Weights of a small transformer language model: a variant of Muon for these matrices.
Each number is 128 + 24 x the weight over its row's rms, rounded and kept within 0 to 255. Layers, rows and columns count from 0. Numbers have three digits each. The size before them is the row's rms in percent of the matrix's.

# layer 3 MLP down, 192x768, rms 0.0451, rows 151-191, columns 192-255
101:141131150135118111155108104087092129129106140114117133143108116073110133153147134111168115101153159164120135154086120133113152138123087146120131131071065116089155158115105113095123137116112138
097:128147157124092104158169108116158149119075100131128157098121147128141118120135174125095142100106118129148141147132167144163102157144146123122112111158097136174134141107135118108120105145097119
102:079130085144132150142117153120144210165134126158109090143138142118102139174152110087112137132121120103104161129137144163114129137149128101119113128104118118111152130110206155085063071137186097
099:154144089130126140110130139135105147146103124122149150138136131157108101112122151127114133128082164120102143105131098121163135146091160121154152098138104135121162139126127111136106147124141059
098:087127136111118138158151155105092130145114153159115156130082091102110150118120111146145134161150120150113121145143137107094122119114100140122111141122107150135130071102156157117130128177092192
092:121161127155073148131128123112102135112139141147161120151138131127092091160125182152147114145116143075149100088184113155139139143158130144095127140118096145099165145114162136155165110143131130
100:144164111124098156133098098088132096143111124127119132140149094176128163120106120113085168135108153101138132109144147143121112104155135178144154147146159157106113134133126143131161132089119153
101:113161174169077128109124161133162157123136126129137141097098126100129115098129117117186145144142123151159114132176134130131126154122183143140192117131128135160107083125166142119160147135132110
097:129124175129115101128076125112127127142141086153121134120135128171097110146105116102143114122105109147115125134132106128141124098190128117091116160099149128155086146138119126132137073114156155
102:107127129092104140165133133167134148122139113151135127147113144122100134120154115117177106137158138106167127126162097146109152135136136092156115152115118133151077150080120164125115132132111117
098:123127121151136164158134130113100126110163158155132145128166083107151115112113152127140149104135142150138144104146123136146116156171106145131101120158090105125125084117095172153133153139137141
093:133132188146140152135127156144116106101179104158124138126119131120137141116150158103137147076136124098131176094122114121144113133128135137142107141141182136124103124108137132165121130141152143
091:149132124122108138120103128110166122083069164120163116088159143119128141140162132101123108135135122153144100119212088151146118141092104093158159161121136078109180110140125143104102137163132139
098:141086147174143177084108119110164150148102125124094119098152103117155132138141128136153123143126118199153130169096157110138137143136114136129103127104112158114127168116174105139093134094119121
101:112123151149147135129104137125115121096137132108142105129131095154157148081101118127105075136145141118157087120181108151127128119138101139109134117115131154070142120139130171151105125135137119
100:137162134106144166093147121128112131193117101125116112150134098110118144095149149101141121086101159082126074145122106140100110141110168092118154086167126162157174182165104097118150123119132126
095:111127121109149127153091148127118124154146193076106127139120146144109120173128185106146141143157083107120136112123087149114096069168144122122152151145132122126129136157132155136117116133126147
105:119102121158094123167116153130156135172084140098137166095147112154119120141161134122108168161162113115123179151103102131118134110129146135125125132110139080148127141101126133082146135130143137
104:166145136150133100118153105110074124155130092148126136098111131096153163119079133102164070098190105110148131174077111144108141160113168090190118139097101138110127077126051147124124157127133105
097:157143116139149157075154122161133185096116102161133166091114139148106097151132128129115110099084137146150108088149102134138100128121132110139127128145081087124103101131139164122107172119086121
097:122103109119132154152106126122112126162170192076147127129152102192162081081127130170138136152112144107159112135162144189141100146142116136126150097054160156147118151139110156157115120116119128
100:117131115132119112125123130127117160118151075140140170113129135121119164072129099124134147157150136165107134105100148156088137145136145144104121118128160141116116128069130117110148100107098120
099:094132113117148139107106143132139113108157126178101137172129130122109126131148111117146164138169125059117172126186142136169140158135130191136113138118121120127117144113192133147122153152149159
098:096136124128087091143188097141123165157128151106115116113159131145130110121096114160127148134116142108156166120089124133112097118138120115141101139106153084161102098130147108128131168119149122
097:125145144129146125123153112151122120148156146102142114097087123167110117125131105101164139137107097123142093132136155125147122154111139162127127083125139089127162148139146093152145103131116193
098:106112104111150144146046098096120166112116174114144133110132130113133149101127166136107123165124121129091154126144142138127110122153143145104167165175153118108110126089124149126127092161158127
097:181143092099195101081083143125120110150121171075110116159141141114135113150140132149117098146108109149157162121141140097126126147107155148151106125163151109110165143139112110149095131158121163
102:148129127144065129155104155117150148118155180153179134114130148126140125124129108100143112158105118168085132149118121151178175157122135107109115177164132117137101124142114130128099123145155117
094:092124119137149138116123115105103122122124108115118122128151116111133161129117149125149140127152141133087120104108125144132106107097157146153149146142114161105142062157102151075103129117147103
109:181132084112117073169140163110088097155100131136136142151101141140121114105145134187127131128143128101137133114142135123120094127110138132192131132146168133151164133151136142155127098111144177
096:087133110166149120144107152118091116130124142154156114128129127114150130141150123134156128141145170137102096157141144101157151139077114073175116133142122118100107159167118152068133121108114141
106:114140122105141141110165138120126104128122111134103124120104118098137138173122130118157151105099118068130108176128133096107092121162151146126097094109123159126154109098128111136117103121135154
095:115155084139179097148139109148111174105122101116143141159117162141142143112100075136141154139120154111067118152067120191149176150160112092100134168127133135128087119121167179113133117124172110
096:160128117143140078080123098127125130104160160143118132146128159120107132173088023146127145123181113126117111132138129127158123099172094135162135153107119164158143117137106127107156130134157162
091:113154112166168112135137124107097119096121122164112132101124111148133119084138132153105159159167174120142096109143152104125113134139116121127139164132143132079139114143071092126136082119137156
099:076145129137127120154094134089153173110165126129095153075095146130141094100151146118132139135147100187130112091145160135148120125142094161139128105138128108136133125126114142138118098090174131
096:116155120131148106131128160162116116136114104110150094176091126096081098140123130148142138150136082135094107136131140142053135119155160087120110124091157145138124192154131149149086124137139175
098:092127091131148113151150145132136111157138121135131084113149081113086125136089136131128122119128072095096097165133122136130139114115153132149167113174100176141184114143089157123122149120142142
093:120093113118155109086116121120162152080111138115122130112111118146114131142159152163151099143125137114114103129121116135157105125131122151117098137087151113153111112159152172124182084184140101
110:107113139131147118119108085132174130136153166104115107127132142175123151159114132117127144154120116121127108143120135137145145114180119103155137132143122138098136112127177162116117133152106120
095:132100142101118150148128140098121153099108120152102122117128119136110157121111154146141155104125134144125105126137106103092158122127125131120165159114151107123119112138095121139088101097112051